Part of a small language model's weights.
Architecture: LayerNorm before each block, learned positions, biases, tied embeddings, attention and MLP in parallel.
Training: a variant of Adam for these matrices, 5432 steps.
Each number is 500 + 25 x the weight over its row's rms, rounded and kept within 0 to 999. Layers, rows and columns count from 0. Numbers have three digits each. The size before them is the row's rms in percent of the matrix's.

# layer 9 attention query, 128x128, rms 0.0587, rows 46-68, columns 0-127
095:508488522517513504516540489469514543493518513483484525465460507503506481460516517507516501491527489470487559553495497511467515512459522501497500431497484483536526504519488476512516514471492523514520522508506527484489546502501515516514444482487441526562478471496505509507468496496523491477531492449483488547502470497517449482505496478513535482520513464529501489480474432520502534472515
075:486501501488508524496519533523476476539506489488534482559528501488528451522532503525524494514483506502488490468552483492501513505466520525512475505534514532471507474485498457493475522468531533489497548528503489514549477490468474528451539560484536468509523507495475508507536511500510511482475491495486480492533490492527496508461460474494547548427542487496495487469509510507522497522514
103:511508532468485461462466490496498488478491536520466511457483510506486515485468520491469530508543498470480557536505508506470509487533476482459526497523482516511504500515496536484523471536483455533527504499516528475440531471537523498551474455472502518493463476519511525486464487476516527524495489492446523518487464512494473482522512516527484475543494508521502492519465470490492526458537
074:515481498474508523501488498513519547474494531503488528474518496525469520428479478499528516533517516481520450526474509474504508497488522502513537495499463501459477498518472477530493492492430483484526510482515492468496546522501520494519493479511449540475495515501532522491490467495484516520490471504539503488441518492468443529512551488536451470543466505479508508507458505465487506499482
097:548487508494517447512459532526476485492487554503475515483480495495490522504483460483463553523530529482520545501496477531529553491536495464511536515545481469490510470513487530510533475479477522471483453508512469477467520480484537490517479474491511509488466491505476496462515476487508490532491524536479517489501454505489464457512491506499446465519522516469507481502495490505476499454528
082:493504505510519524523515525490496487525504483550501494511533508525509493544523472498497520490500497472508514500533493486521504546488539485480467479552524484514462491483529473444495501514471541491502491495455502529548519488487465519480480532504532477481479459476490466490504494530520474415490463535523466515549532520492524509486471468514501525478463523474450518481514526476516478506470
093:481516470535494470481520471546519514485516544519498525475470494475462522466509503493466478455518504481496537565507516500512515475519493468500520482506471499542488491467508521520535487493474490514519485514485475476462524488489528509486473485521480500500467493486537506503464504435509518511524463450481503532488465488519485478544565516524465512525452488530503517523490459550496484486504
096:457500560451518497508482520516492469507495478510505481518497482501523512525499449494443487480514486487515546438491462503543496551512468533464528528512524513515487455476484500455505499474493510545480559500521516503514508496502499485524539517483535525502474510501469528517497474490500480516484483553495521477519541477524545485471493475479535506539480506541484487506487536496479523495485
089:503485525492548479512486492455472520513530534481469513458504483524491512504475503491483519466485482472541501508555504463462534501520490492509503493531510484515521493545514467488498526462527509479481501507464469497489561506515539515505468480463468487517449492506478520503482514454483517504535502533509581502498498506473485489485549488510464478553497475489505497500480495497454534453510
085:478509515498494492508556493501483473539520447490499478498520482447527469539486510504515449499491506539491475502496530521459495481445513496503463492494481477515478505463491475468485525521488508511505519534501497528497456499497444515491482550505510467459505499490504515526505558503519516462494490507512465475490517474540540488513503481504525532414511479473476519486506492519515481556497
099:504480508505510467490492503519488509512477538501448479489478491466518484502488497491499509510535562507491568519501506541483537485525446479494483497500493512519516504516498491503523473510530477533500528527506522452461521507489537527499485455486520488555445474521482517507453494483546464525500493489457469506491469501530451495532457530536529469498506469526502471537484472510490514485518
104:476506532496513457475494505462503481479509508493443489437526551506473523525476508519523524506503509485493496540518515465469488464508506466501464508535497529511484523509459481537509509532527461501514478520494534448467503479477510490519487465482477532473487517490522506500501524458514521521526494421492483532508479495541471488539521496513525511520497486509529490474462471495539468510544
082:471487504491487466500502516507515503512481476481490531540530478483491488488477530514504512505475508481494491482474547551479492466497486496511489522471508500449535538524480508502508503501526521490482523481514467503498448499480504522465480532571470458502489553484501487514537524551527511497491498478489473511485474484474506483551438501511510512498507489472485483477487455551584478530506
088:485471481502519569543533485516500494521509466530576506515544481482500498478475491500517464476495487489530470477501514494508449520485548508506513481507500492504490532457541507489461520482494527455493493512492484545547508507489475511493494523510506490484542465511501492487487531522470524484472493549518489486503510538500516509465475481494468531461504523443514539461507507466502518522453
093:454511478545511499481561437477533511514503478470500504507507520529485519498518540500508427478489503519532494508506502494512465491502475503528530518499505522495494511483476466529442501504482517517486487534481494497504505503557492504513503493486466522475579507483515496505469500448500485534513481497476458486462477505521541494521524496519461500458500484505491538466511458520511476545479
088:521489498471507517479509478487510497491483505503540486539534525418476490490463485490531480494517525512492487498491527478491487470508514479512482477474526550461510525491503534497459496499508502486501459520524461516516438512520498474509500520481502471470508515463494475525506514530483538520518496468501448477479470475505524517564504501473479551468507518439501538472487499518507437522498
079:473531474521535482470541493516483466557469490534500476502539465506517502536541518517532489473446456533506497468495498490486501524486525505481489516480519487493515531475492432500511523510538516483489510507470476504533497520495484545459516506524470483494523535477495480498538530518484463484473514490519507511517505480520485533497452451462543501482529474500504462488518510517553503520469
106:522532504482493459506487486506460495457501521520469532489477519488497478485433508497538513545559486465486480503487472491480513472486517468466468459540471540517526509501475547511544478475530501509529512492529501494472496485479487470547494502470491492537463507520472502519477482491539496514471554476468513517481477532507467503540473496513506488516511557474487515519468497491483523476513
084:481491527480546491510471480506515516496486508482512522485491523519499508477513503514462472546512523494460514483537401497465501482540485507460508485537523493521464469502494500524504479472539504517523503499518538492479514472510528463489517547450464539531495521486494556503467481480513488490476537487463507483526443487528495502489502483517489497524489504525518476515450532483476530478508
093:459475478444490512545507513505506542505476511485540495531503507489508483502481483541522554522507507435468487495470546500507519483484491539509478482475509497508487551512508475538512469484496511500514529520528515509494484467449492536465515478517490507503529560486492496499514498500483519489525474466484530493551516522497461505454469495505562506491508494506524496502504470551561486486495
088:496565507530493526509517528496510553536497437523511516480465530505520483526481496518515476504489497503490502483485529527527456481466527488505466492493475524482471487531503506498486520513546504470500476520512526511531477440472440514503495484512541477512543549501499494517535508493494523483498502450524520506513512472545512548522477471475508516464490484484470487449515491501533484524459
100:533506515475519489488445485482466488489469527528483483495518504502489503509480471494474531537503443518504539513490482488503479501519452507539516532516463511484488490520490537517485503517484482507533455492477489505513489519519512479504513496503554488488477510496453539478531505486506464528520500456506555524509478498503512538487545511498487418529491514476527466484511522497445481430507
102:517474475513490501470512475562564509542514460513507499534489522464516477487485491499541513511494509504485503479497505491470470501485489489509460455444532496509508503476516480495537488502518512502458555507541526512481502532475519513510500500538488496488504494477518460538492513543480526476457506521499483504474528507490497497486440505484502562414499485505473511494504513519545517514468
# layer 9 attention key, 128x128, rms 0.0538, rows 46-67, columns 0-127
081:504507513507489482498523471504529498496446501507520505477483478477502444494499531490502473506521524486488516500487495553494512525500488550507477525496505455500520493508510475498549511528482527507505471528535508497502510514519496466449460502505493507469458466528523509518473522514529433476500501495481487510550475445473468510537445524491510497532549432508468480521509504502522541537484
083:511490479521498492496468513516520473537541533457520482518526507533459529500464488463532519531447531490515444496493490472509486478492508448521497493580499491475520474504512510542469503504522497456477514521503483491501464484522470480504476509464502498490501544503511506481487502518468514486484516534536498494487464523492521498481530469485470501480490552526457524455463475525483479468470
092:471518515507500477514504467491487503491472495534514508471489510460500496480489483500465474484544496501493561541457478512473508503494457549529515499488493504511480515505502484441515503480506546541516501518487490529487522511517517552497482521529520490495495467518485498502489511518518437505512486466466515511539522473507480490524482526489548495528533418495530491497523486502560534540546
079:469523526471491439473490519515494491489490463520461480483463469480497484455498476512480471472545480474518480491519504490456529505515483498500493477507494501514500503507508505507480472486479505528558518499517513484501551534489516486496506490521471499487471500569516488512505545531543454499535462489448504512519496444485492518497510536468533471516531464528475495551478484479475542503523
094:474483546454483472544524495506531530494478480504443495480481508444543501547524497498493511483516483480499553532484473563456483486522491511469488511475481446526481501478470487461495520505522511539515487527514516507506534507474529553505487534500495504505465476485476491496517509505557483498476528483450516482533500480526491500501520524501532523508506471509548460502501484496486527518515
083:541528505556516508546470503480517491483529489456506509500529487520472527503496514461487503515430488492490459493501482456537497501483556517471510530488570482505498464473478469501456527493525464490486514540512505499503488485485479490523514498479495526492503527467513491481499500494474541507461499523554507514459477519506535519479494499538497515441502540522491519468500488522470469487467
082:480490476484492470494528460475503515494475489514507505492497513486505489486525505493469475420505462530477528522498463531480531486521454517471495510453495485507491519519487515508570493482478499528518510511519511516486537540492547534482494466513472498505492466519494490491525532503526471470484501501469510523543504433494492479497514553513526493514499445490481452488556526482492504544516
093:508527506550539486521468496528487466503509542478484469521462541518524525497513478465504491477470545517493492502483468477522481490492510493478487485511475502502521515468509469486470472507523507492478522505494521536523505449519494479561502532486517549486484547465505489497463478489448516513476488514547467494498496537461514470480522474533511489513544536517508548467521472489518548492466
086:493477519492527502572504499520532505510510483494472492478484469465484469512502483489509474497463497472514472553476489519522532514517500516477452491467479495493501488505481502494487519522481489521511463489477489521493558493453510525472519517485503508485503490557502513507501509527537452497515537475485504470583486464512496507483492521485520426492490483508538443503505496530519547525532
093:471475484524504464503446521498483459504511557489506495529519476530481498522492513489507517518462499507478491491501513481523480478467532443528500495518533534485538471478496498530511508513460490508488536525511485485491460474531473446490505487515502482493498528461502504518488477506466550473474464544533485524461490506494527468530525495504433491465476529470484540455482524529493477515480
093:490513477475524461478504478485500512499453522516494519520455516453528485484493461524500490516525499494490545490461481540474497530536488546494488524485496482519475521498468479469544501512506541502491487536485503510488536516533531534472473519505499483485457476516465487486477513500554441454471502502488499511540493471490468518528482540466510485492474421475486506470518477514526503509504
090:457534492462538478492523464476539500487478467537500509448507523455476511521492486509462497524523505483527507492457497502481503536524496493524489525511481481493488539509516513469537461493510544532485487467453475512446524497532497499452489495507476479491500476545510493508515511511507463487527439477483506537498518466499483519535488525496525519513502422530501484497507530498530504529530
098:523495493479507490431484502533510515489448523465525497523504491527458486492479504529500491508539447501539492487496528536516446486522515501532520500556532517492490482513470525543527479492480509517517508484527505520466488498532512499498517487526511457536479505460474491493470481533498552469495544500489510487461500508550506522487504484455514498513503528505435499495510526524500435481501
084:511502485518490502525467555527493480514536481466528477508515474537476522502448494493472481520466483505478452471555492479524521475470539465509497503509492522480532457489503502538481501513517444478497508514535480506526464505521453464493513491515511501495524547464489501493530521478486505506455480530494501480457478530488524471489508512505467497496487557485498515504444471510449488480466
099:492455502495492525490474500490479469521544502486511494542504476507431526481506505505505532451478515527489515494518520477525523488475463481522556517523519490475512512463467531527501459507451475522480480520510486520512471522487526455456494470544498494488507502538474521490493494465462519508528431539499474500468509516478507473508478528501460506497467495506504513561530526495496475469498
094:458507506434484489520458474488516534497505511531521508524562537507486541537465518504497496513531485507502503488503535462490517458470488449537499504532538542449473537499451515527505502489490475510531522527461495450452466514480509479501534487502497464476516495482538483487511509519479515487476511521456493510499523487524520516508476478451494503497471506507494498503514503487485439496496
081:542478495530529488464485523504501518469546472467530518516514480521456516496490522490508530534479493517489440480492499451493499498492518498464521495510513517512551488523514530504488519517488506466485494499515478480500482487547454486541494511543469510501524543469463522483503506476465580476512524516552494481489475524503566500518529485515503512480480537513502511490466489516490468473462
088:520507541510524510526523461522516501488447491548475476445496511493544475515490485482484483518553459488500529501494508541489535496495453468502468497510489479507483518538504496461563514519494496521558512509480508462483563495457512530509490501491514460503468471528492498510535517532524475455490487493496498512534506492483527517531455535490546489502509464488507480498519505489532517502528
091:520548504500491505482500478487489511506522493581462503497520503540567524549531494504499521493496507512526511486529499431460483487503500502479478504510492505495484505505528503505513532502475476484487538550479530491491500479489541522504482479461519563514469495495515490495509484495500476444536505453501466495547524483496487509500542497501524487503501449540484487499554488490482485456466
098:511433503455477525506478541569499492500467496480539473512524521476526482464479505536481465523459493475459481470557515526513496498508461489539491454502500496510524522500529490523532517470499510474503531504503493487504467485469508492506528486503518486490494539505486486489516507486498523499543508502478495490504472519458464482509463454517524497525541563506488505555505476513513517544498
093:496523503466512547469512525491519522512481482460550507493504547490464450507531530490470468528490491497470468517482499548501494486515519483470495488513468515507509473538458516485529494514548505490507487516507516483532478477493471494457496496515509484520523562500515500525514496489502512484526528472528543492473462512486520520510442501510537500516501540487473454464432499507532519512547
116:470496537468527501487495521464456509489456551516502503490491494479476509528475461485457520505507501519509530503478516474523484478521476506505525494531538501483508495492477541501501496541492488523457507483501472514525506470480536478539505490531535527546485497504450504488538494449486500519504569511482521514523497507494495532490542517455457500546511500478503476459521512455439499474519
# layer 9 attention value, 128x128, rms 0.0369, rows 32-63, columns 0-127
097:499524500509520495500483489465518526511510486512537490559497522448507479501511503502520537471478558526507531493520482528464480496487508442564495491509500499558501520501495520514497511476506541505522516511540527534476510522499495494536483489499472474545473505505518488454517507485497507463536524495467516508537500550486524508459473504497528485495531494531459482484496502523500546549437
096:487478506503446466509451516512517514532492471504470484457520542513483472512500539552533488479492477514502445504504541540500513491492475531438503462509524521472499482500515479527533461456492498497511520500483505472500549526514506514531524496497520500463544510542525475552527511491478475496495507508510534513491476507528501449509494492506535492517504535539482521512531497489530547496539
094:531462502513525491470498479535497498454517460515471536481481526493514489511510516497481452482471523527491510518512521498511478522538495483501455466551539527497510470508507463480515532505474513498486475499497485514458514508519468489502491511459421503496551477482575550473491534525518514480472476523496490496514500472517516499511446500470509485506501513445497455507487465492487482483495
095:513516484527551446502456545475499505534490544495502478468506471521496508519501515506508498512471563467530480502515528491521482454467533505503515547494477466469505542505451474490493519540516466488537523483474519499503505498498510456512523522499519516498495498483551492469529475526473448481509517487453476496476476477466484523480493500527492508527455505499558515507530488459512493497501
096:512461460536477504509459508555501559495513482450523500483458530498508517490459482452488491503471491534544497522462509487442508498503484484490517494485489523513507507541512495486537487493482489486495522437492530460464531510517534540529470503492455484517524506543458490491522498502498480468505500484512477447491502518444517506511512509515499485461532491518483470504488506490524534464503
096:497495499504495492538531521471515500464518452500498495490471485480508520465502474505454438503519507466505466516513548496506493477505515523482471506489466498480481476453496497468475529523497496523490527491497586501519541486485532452473538479490484499484504496511524510572473459472496511519509520490495468519509528509491556502546538486479528473472491529497504509456517467528516486514516
096:530487486488504503496479459492479452552482499508531465504466516474512525533505486531499469484499495521527501501524533461520522500494526476588505541520501485484532515491462529477484513537527486464546502539490507476492486472474510480523504498463505495575509492491472482508502500468522502492519479509486480499489530452491489530493527477481448503480528509511520515520549549531479524493480
100:492517485505470505494505495528523542472512476465482543511499502450469551463507445508476520502512478497502498516481487506534462521492490506451537512492468506508510499531464522513520538512485524479505518507449575480531470504541482454491506487498512522474503504490468544498478447510473542538516477481534486437481489516504485447516528484492495476508463493500526503515505477507499487520507
106:510443485528488502477477511473539511472500480479463530492532493478470503482488533507510531436465513513485469496563551526501500487470535502488494470488486499471470493509514472500472466516487487523533474470458510498509494512510511502527518469451482505481553525544512474526517486487529475519509499492518525518509505461432520503539493500514512489472522550522556498519507518512498522522499
084:515540502518530523490493471503540482516487483511509535541467499518528458548429510481457526466483487523497526527495510497514522494506492496438484497527523495549530499490515480485467528493488551512493482451509529453513518534477532491494502488528521503466494524469529482521502504507451497508455514476447505487512471499479497509520497491535484528513492483497430488462509533486492491502512
093:540498549503549502504517504478537486530485529566497502514491468500506444519499526493463507529478496514490493495452508497496460480485478487498559492528512530505483494464518464486515489501492484472484467532492474501519469464482527524506511495472522512502484474468515479488440528497565466489483492545527491515519498517526482508485469471483523464484498513492499511563503459539492536481492
099:494532528536529513514448501465521531472494529553530525503436512532483482507506495481468491527484446501514494531451512486480496496513475502484478470493535512495459488529519513493506513554458512493507538518525502537492480521533525478491483529538531458511453466466466553500521490477504547503482495517519517470511465504501520517491516504514511505513514502508484474504494514508488549454526
096:489458515511538518523525504458495504474490530517519507542475461532500489448536504533545473550524493482488554505467460504477507519522490497516474500535475489474490464528480504544476519513518476476497491523490524535486518494488451491490504501522546527512479513494519480498519478515498521468538546519531529533501499500524496563473496541485460531534476472466486490483472488511519476498484
103:449520527545510482527534544498503484504500441504485500458494533506501495514519483485521553490523528519495442522498524498438508465550520541486524470501509532521516495506512463521513464497479516487537485503502555526502477517512492527511486527491515523502516492544485498512496472508496514518487456490510502502463496462453533538521504468486472485479481526502456488477446530489489528488478
109:462517515462450452506512474517514480480502482492532465474465473485509474520492529496470491509471485495494498502504499485493476525515459473519567473495510501541500518510496491513533467518480514526522485512505546505489487503490507476491461512483536504481515485451491491456445522507449512504517493499489505511534520459484572559493486482483461453497521516515478506497554495537471512525494
092:480503556506505452487469478514505500494500475488487458462521475487470505512479506502531490526513478492478472454518540510537505504497507502490524479566475511515475501506535477453486551457506511505500510505557546499506459497543488528517519502485477515520532506545518464558524517497488445508485482479498504462485491509520480493462486509481533494515493505511488535519544530471481505506551
092:539453529503537496501491500486501475477516532526508457525559520502505528480521527531552489518507516529501539500466490495471523485525483461530523493494477485536553509478503464476541485459511465520501448469479498483483531464522484530467461503501519508560493501474525511460535524498481504500499444503483512436512509473517503516479492526512506507516516491515480484498518473514500500492458
098:487517477481570401516477494521462520490496474533467460537540487532518477517470506494506499522499532485509475517452522507509498456451481511510481499511487511487474481545511482520464525484521489518487458524552501547481490506492476496519498505492453499511511492474517491522485503509515502481499468517525530512499461515495480550494510513508480530540521516460531495522485504465518529486510
097:504540506487530515480553469507521477520456476483537499516466466478518479479520494491515485537533480489502460492482524539526482521515456492530505538486507513489483461487520518508519463539488550495526472483520471523486513495534490511465476512495514528507451471516500551478528491530481499480514535486523463516510497544545496445458483462464492465531521507483494476500479517494496501518543
108:502482526539479487532471549499491583501507500463522429485510510467449536511496449518464514476472497530497528529472468464503513496477492510445478504536469528519501529524494482539481512520501456527503538472511500499522511476497427507487527503515499525487513528504532487492495499499500534474462494521470477509494512517478491527502502546503488496481501497483488465493487507471517493511530
100:481508477509546536498532444501488522490500521528474495554516500501504525478479523516505515470497479526505506528508486507502525456508510481510515525507522506493490533487501499492499486519493525451459555501549501482503512510497483518499504521475486489529488502553474469492549502458497467519484512482491482462499518517499466517542525469488489480535459519500486497545491556499502421467569
106:471474512495526514491506464499469525500492505490532475500542500519518569488519504488508492500505513482455491481489454491517496493484516487484458507478454487482491503479459498530539501551501499486499479556542461525497525479474504551491518481522487491483467511524514493523520458522509514500488497521509530535495488505531469522519481506492493565531570521492520482497529528478465452495559
097:485460494510494482533520489513519457498521532487511515475441495430478542494574516516506498525479507479494526482518516505485469481510490522505568530490491529521511491504525501478481489476492486465478478503465459486479496463495464468472516523533507461463526506464462501442495459521512526537512459535487525500473524486526514465503485529484490489488504496474521497492507490511506539502469
101:501529501501473470528480524499496535492496503501500535553485452508509477458539485512474497518468548525487530523502476487479516526554488493551504533526490521505508523547490466500499501507497497515474458532519494513489481487495501513497539508516495554457501482511517538526508490533531543522521502491510484490540463517474451472477479439507507532502497510491513463489504521531525454493561
108:513526460504465497500538473484500500498507522482517537518494487511543510514513474488470526539496563505551523543483443511515499529493564485536505507516480472452499524510501533485482488549500494504473529509491501514515476541535487512512483520535472489510485529502508566506509471473511518519539521493512514511484437508500459476512532495519517505510534467481551503469499499493463507484520
094:501508503454510459519503485506511515505475530502470528513511518492489555513515519520501535486505489507455482519536485512546484501485548530486474498473446519475494486497485493519514523521484531513481460519506527471522530506469525433514521483515464496532528485431560494509465488524470503536464512449504466519506494513483498490523544453507541469506508477494486472508532499511524475496497
096:508505473479522529494496493489450504482475515466520496517524482479479465503534484479508508502481535457462538533504477498491517482508526496503464486529512510515540468468493524465472450480546476492463419525492485462545467476538507493474498493547518482474467501479515456478504483527535481507446528488507509523470488498521469467508516495505506558512534469498516485482488511486499499489522
101:479523493492461476500487519485527498506519455530554503506521541476521526524484564493467514474507473506502524492494480501521501512493463529490516445492504483544532484508524454498540527505504513536487538492528482498479501533518481469461501528496531472491466498560479532471476471496529496476486482500489499485500498511524548516550559509509486477528482557494490508512544465485485511517516
091:517556520540484493509532522500518464489536501498511491528484455518527529499529505529470522521533537474523512470499506514484486467532422488500510506510508496535480477503503525447566492499466461505491487438487499492487505472511491504510499499507544462476489508461464525483508485546514489445541487499524540509504499529523468502507500495514515483517539525500504470538482488523501467526501
102:467474520504521521476531522513450457498521494440502476520519468483480514509501490492508505485515529504475555509526518535531528479491511479514556515499485467516520483464532491496489473513529514514507537494484509450468496497513510501467480488510482481503485539581529496472492458504513544525493495500500514487523482545481462473518552514516499473464484469497550513484501457508507499528537
093:543548497493519501487488535476460551521477539486464551508518504529496551527528480481546517548518549467508479488476475444486518504539453458476516486474483458504483504511493493516488516473481480507495534489474536502500458529500503513513502470538469470496512508498495525521482445535502511514477522487492508477510501485517511505508517509495481508493528516430487506489511527469539498480502
098:502506517507514484476503535488479514483500490489467512546485492503483546507465485454490497484483481497458511485520468517516455497517508508566509493495478497469524495535469505553503476525487471490494492530496474496491487518460447500524457488538515536448449509503490542522571498497509525495482485518521492471485524491535468472489486470491513478534507469504453490459551493507522508525533
# layer 9 attention output (transposed), 128x128, rms 0.063, rows 32-63, columns 0-127
092:496528477509507457512515531545514490459531499456516515467518470555495512513533513482484493500482480505499452499498540461537505505501539492448521487513507526458499472472471505501477502508477473499486507512458498481529484504487512479524501558468514529468532513501509472503496508512483512532467479541546519470456512467515523468504538504502493533516456540506496540456524524477491462479520
098:495503483502507464505511518492499516505545516493457497559457496486490533492475492445507531518513522500500536501524495498490479515486484476522453500490504527510478508483487504540494538548519466508442477506527504541531461516522506516479556504542493472557508503462496519477510516514547500494509503487467457484462487517544491507520502523481473476474513480473530478473478521508455457539516
091:466509476478488452503528471492481567456493551472527438488507478476469459557470470505466506518520516490521487512498512475465493501464483483525501533464449477490513501459480518535475476486498499519488503514476501500510509545490523499529516462482560523528483507529509502556521488507506496523490511499543500522485449511498505522499534495532493483510498535532525506487507505520462509497494
096:519494535456474512518488474512510472496467469506494526533504494491499493462518464507461481511506483500489524484480431510517497543517534537538510471521511477510462510480533540501462536453486530488506516476528498490506489495507480500490517517472513506515504506503446467509443492482504503507546533557505537527513541483477498463451519488464514514498528515493452474545469530493499520518515
095:473520480496484466449516518507509493477521535512455486503527470473530473515518527530508493500506549472484499506525490498515474480477502472482497521478490482504520482481515500534464486492487494466450480519492444553506467485511494498521549473522490481512505491508553508525560497464516531533489508546551516497457457527528489471499507513506464478510503546464537535494542519513517482520497
083:493499516512488496485493502557508507511476515543523482517529502452492470524469517512537508511494507514438522467515455507448524469468510472534474453502476493479507507542519474514498498483491521458476522486542461518485509529507495560517441491512530497524476508514481510513483516538485483526519500485464477460482493505530494504533466476541475530473512479505539467544480499522530489480497
096:471504515456508498541491503489518513466507502510476514444534487515491477495535534443507512456504452509496520505469479519483471551517509520459507499488521523501462482470476499529505494507483521563490509483484523468524521520530491509462479544521540495437508499496528498474481514538505518478498503511507520503518567492525504517473508522487541501497510455517453517477478442509521490501515
103:512445524520500494467500543523507495537490507523469465487525504537547496526482524532511502534556508478466504476490508514482554442494508509480500499510491476504501517513526497478521466493528508449499498478524454543441508473476522558516495466534485466517469498498485482478534510459508491535465507497474507522477487507470470519515447507507491501477521490481516476527513509520536522482476
096:502526493494524477460479479532501532482502489487506481536492533458532488490518468482482458547520519534440534530503499536485453484523494487475502498513482499468525490507502508541528516493494507491458501499547455530483500524481523507495517518524548464581455487489494511514499495518512519485529525477469486448500478507540488492517496498513451488493506499470513453473492514540509521505539
084:481502487497479495531512523488479513481485482470526511475504521529490492466538520505496504505504549492543482454513476546497482478489465516511484531544502517461493499553486523518451458473482459509512498506504482513496456441480487455515532516428503506539517501496484513480527459493520498500551498499522488507460516503513514509451527510484527498494490552546527463499501464509521476504479
092:485548512483483491516500505478483485507502502494485501477492469485439544512502473499522528438477479524500499511519502464500528510507499528538476485456482518490473490455467523493484530527527490540533495550503546448521517491507476476498511541513488480466528504520504562511515482530466486491514508467481499484513518444512528507520524490499530530518512445523436507479501496471473482526491
095:502524505501466491500545464540507447514509510458472481488508451483519535560490513550493503450545520488515454471494490528545537481505511511475540535508492477492561511478487488473488525458509528492485488482473512482499491491494491523502511448493477541484494572520525503480509506479499465503514508495527496540475499491456502499473511507512531486497481507502505481532522490483516451505480
100:516509503506501519494466477544479457515488472504504505445516493508493521519497497530475502468471505491519451486487480493547544504518501529499573513487514459527518535497514524436516506493469550501519532472478490482508523520508511512485508484451460526473515502514488468479482497459463493513493461493518505512542545532477508479474510459515518476526500492525538516541514514470491547467489
095:541490509467528490458485465523546486492481524497510487495507459487469506508476484510495446493480514510432527473514460501500484494487491474459508529489518509443515473517502553535443538513522486469490526493505517508511533508503528478533561505520465477502494513474516538508521519486546492504520507496511496489500495500516491483520525515511518459516510448490581508486552488493498496498510
122:495528484508502478527525525493488482524506500507480499483536450517508509512524495458514523468497481491490464486508529506479562488488546462485438485520494530483515455458450506496498525494536483511507525508485524454510510500458470546498522545498475477478490498492519527504555474487563486493476464523525524484476553509541487497524489507540517526478472457501503514485490480517505482483478
091:513489468486495491537531478462515556486537489506487530541485523503485463508526515460509514469503524543540542509505513486457443504467475483490482476481530522488496528471473514533488504522495453502506492526470494484532515534500496475530542536551514480488489477457491505469478491527565504495525543496468510510492466497520516466525535503481527530482489472491470486472499478514501479527512
098:498528484496478498526518489478467508490517529474522519479480471515472506520508481474493521503476463496532461498520517448483479554504526505507491518481529533512466488477477537507470528530524489514482514554498504487527483517472484440555489518476500515464535475490499509502531495512522524473470540528556541554508509507492503477489531467454484510508473493489450554492509487471462488495506
102:529467490557438544479485466533561480472515535485561516503477518492494505497534468537502496501433529519506524495491453502513497483500504510535497477508536468548513497484516497523469486513459484484478485466508506491530467499498497482505520509536526540488523500522474524497485497470466482508531538477464486543506496490515518449504524493501521509460515511506479502529481512517469536493497
088:477495536522539492532516500491490494510517491526497475471513519524493520528486500512507504488485497514525483525507530457507554478532530514487520498504479483505509520506478480520504544479554459489522503535433493499496501507485484528508502478471454492467525533465492498501488492460470499500443446490484482521503512498485538518520512497548500539516463492504480556499551439510496439491466
099:476524485500471488477514501493513471523536513518449537487492490541547471509493549532500473524541506492527515471495482560534512500468435494479542515478536471518530475511529500471518486494469501473477495470469507499456476484487507462540512472488506470505482527535509495505539502464502489513510491486531517477502469483527468456493508479480514511542508499479522472490527559507504546502495
099:482501530520496505487468507503499528498476495466503522439511518470502484540539487519482487508507536533497496498493518515479415545500505536470497507484474495492475487513504539522480516466469474530523481491449488562480461477531513494481487477568478518530508486456537500512464492519532524493534533480514510488531484448484515500478500516485516528515479511484508487459526467489515525504492
108:536492519536500529501502487508498498507524492545475514488447522490482498509468467534499481469485500489511526564481502520518487500534449545536538479512518498529481528547546494457491507487507489494491502465456533537502481520521480530478484494477522542509511496498475507462492521474494504456505473461518464516573442492492512493466506499481496482502507473522499499503480501474524547471468
097:525501502481504515484470559463495518509503484509464467484554498526536518511448489516498516512545448496488501501466492502519537505494527479457455511471505467502512517506476514457545493512576515472469478499567504491464517528512510534511487459485501480535491512521488520506526508458495492485511555469509519491479502497456486513530501487498514457499465468490496498516495486490531476506522
096:483475464526496551459523490529516461535494477515506492475507524501510526536460545506463509539530484456514495516491501514519525441482514535497498488464498454495526541500549510484495495479515530509537544462473449504513462497483516506503498487464513488524489510518488466520536518468449492498483474503509521536486482480454507495498501501520471504525526535499510496527489495477504563491458
100:485454542531526547478516492527503463509490510519499470508509468491528509493514488526506474476504473478463515496502543500490520452507510510490543500511473485541514496515545500503517515461483536453497497468469495536457528479472516544493468438507511525494494479547486457518508502481477508511484456500523503523518491500452518491458495506508479523505483521487497478562504507487564544495490
105:517471477525479518504486528538493500515499458510515466499487518504540469506470476535496470545491500477485543496464477531489521478497461525497480482489512479512494525534550475504476467453507487504497548451519494540457481493488502583488489474480550504504465522517468513495495521502534503479518501501486504495496496471511513526480431536485472533488529517498513467508458513516482533518511
104:519471541514487511494469504499508500506535478544508533503468539525539542479466512557469501486488508500538470496473475516531497477490463515505534513455508481500494506522541478492516502476454495474527532467529515543453543499479487499504467479463482526504499522496488498503496498491453552484546478465494462508535456521449502515455497505477501496504494567513494504509497509499503504468492
093:506507522486504522526537514455477492520530524469488487541514458514487474543513504489526542490490486483552459497543574513513547510454529438488455528528478544499464490453513513496463503512524480530479482531459494488515503467491487500510487507495474472502539527453523509482518507494499496531511506497505470514466525508538486500456469481499487499467487483514484519480503491511475486508500
099:489477458510499516501493509475463504522472522512482508436510476517448452524493519521520508502453499500521452500500513486528541513490543508504538508485498523517509535483507496525502498538536528485506486532489468467528470482526497474501509504541432492492518538515526501522506487458466489531459502531494469489430507505476495475510494472508501496489480499510476536541556463490520524515476
105:545474515516516520533527521454507498545495512493492467537523513489513495495506499513503502562490444479533452516500517463455496512507554478503494487491507513507473482527510511536508522498511494472492471498484482513509549462513486503485421501518507461489502435471466489504501517501469502487523523477528492486527536487499498495510487482461476518529486569470460516513521536522506488498468
093:476444515510488517473487489505541473485491478521541479496474512511538483515490494514493481480537468499538520497499476537526488459460538553519524516482496514509510505549520507492512486499505512438499483496523476548471485461512488494523480478515493538510481508517469456470503530423476529531494478501488524535492455500471513444500483498484504504497534480524537501543504530473486505502530
097:499473513529470486519530468532435478523493483476482490482509510504541504520511533517457492509526428488538472526484522508491513536503508528444520519492532531496484513503549497463489536516517502511479490485461519528500494475493527519460513490433496485533519491499505465448531549458507498496497497486480490516521476498492531506501493512459502517503501521485562519494459478499457512494508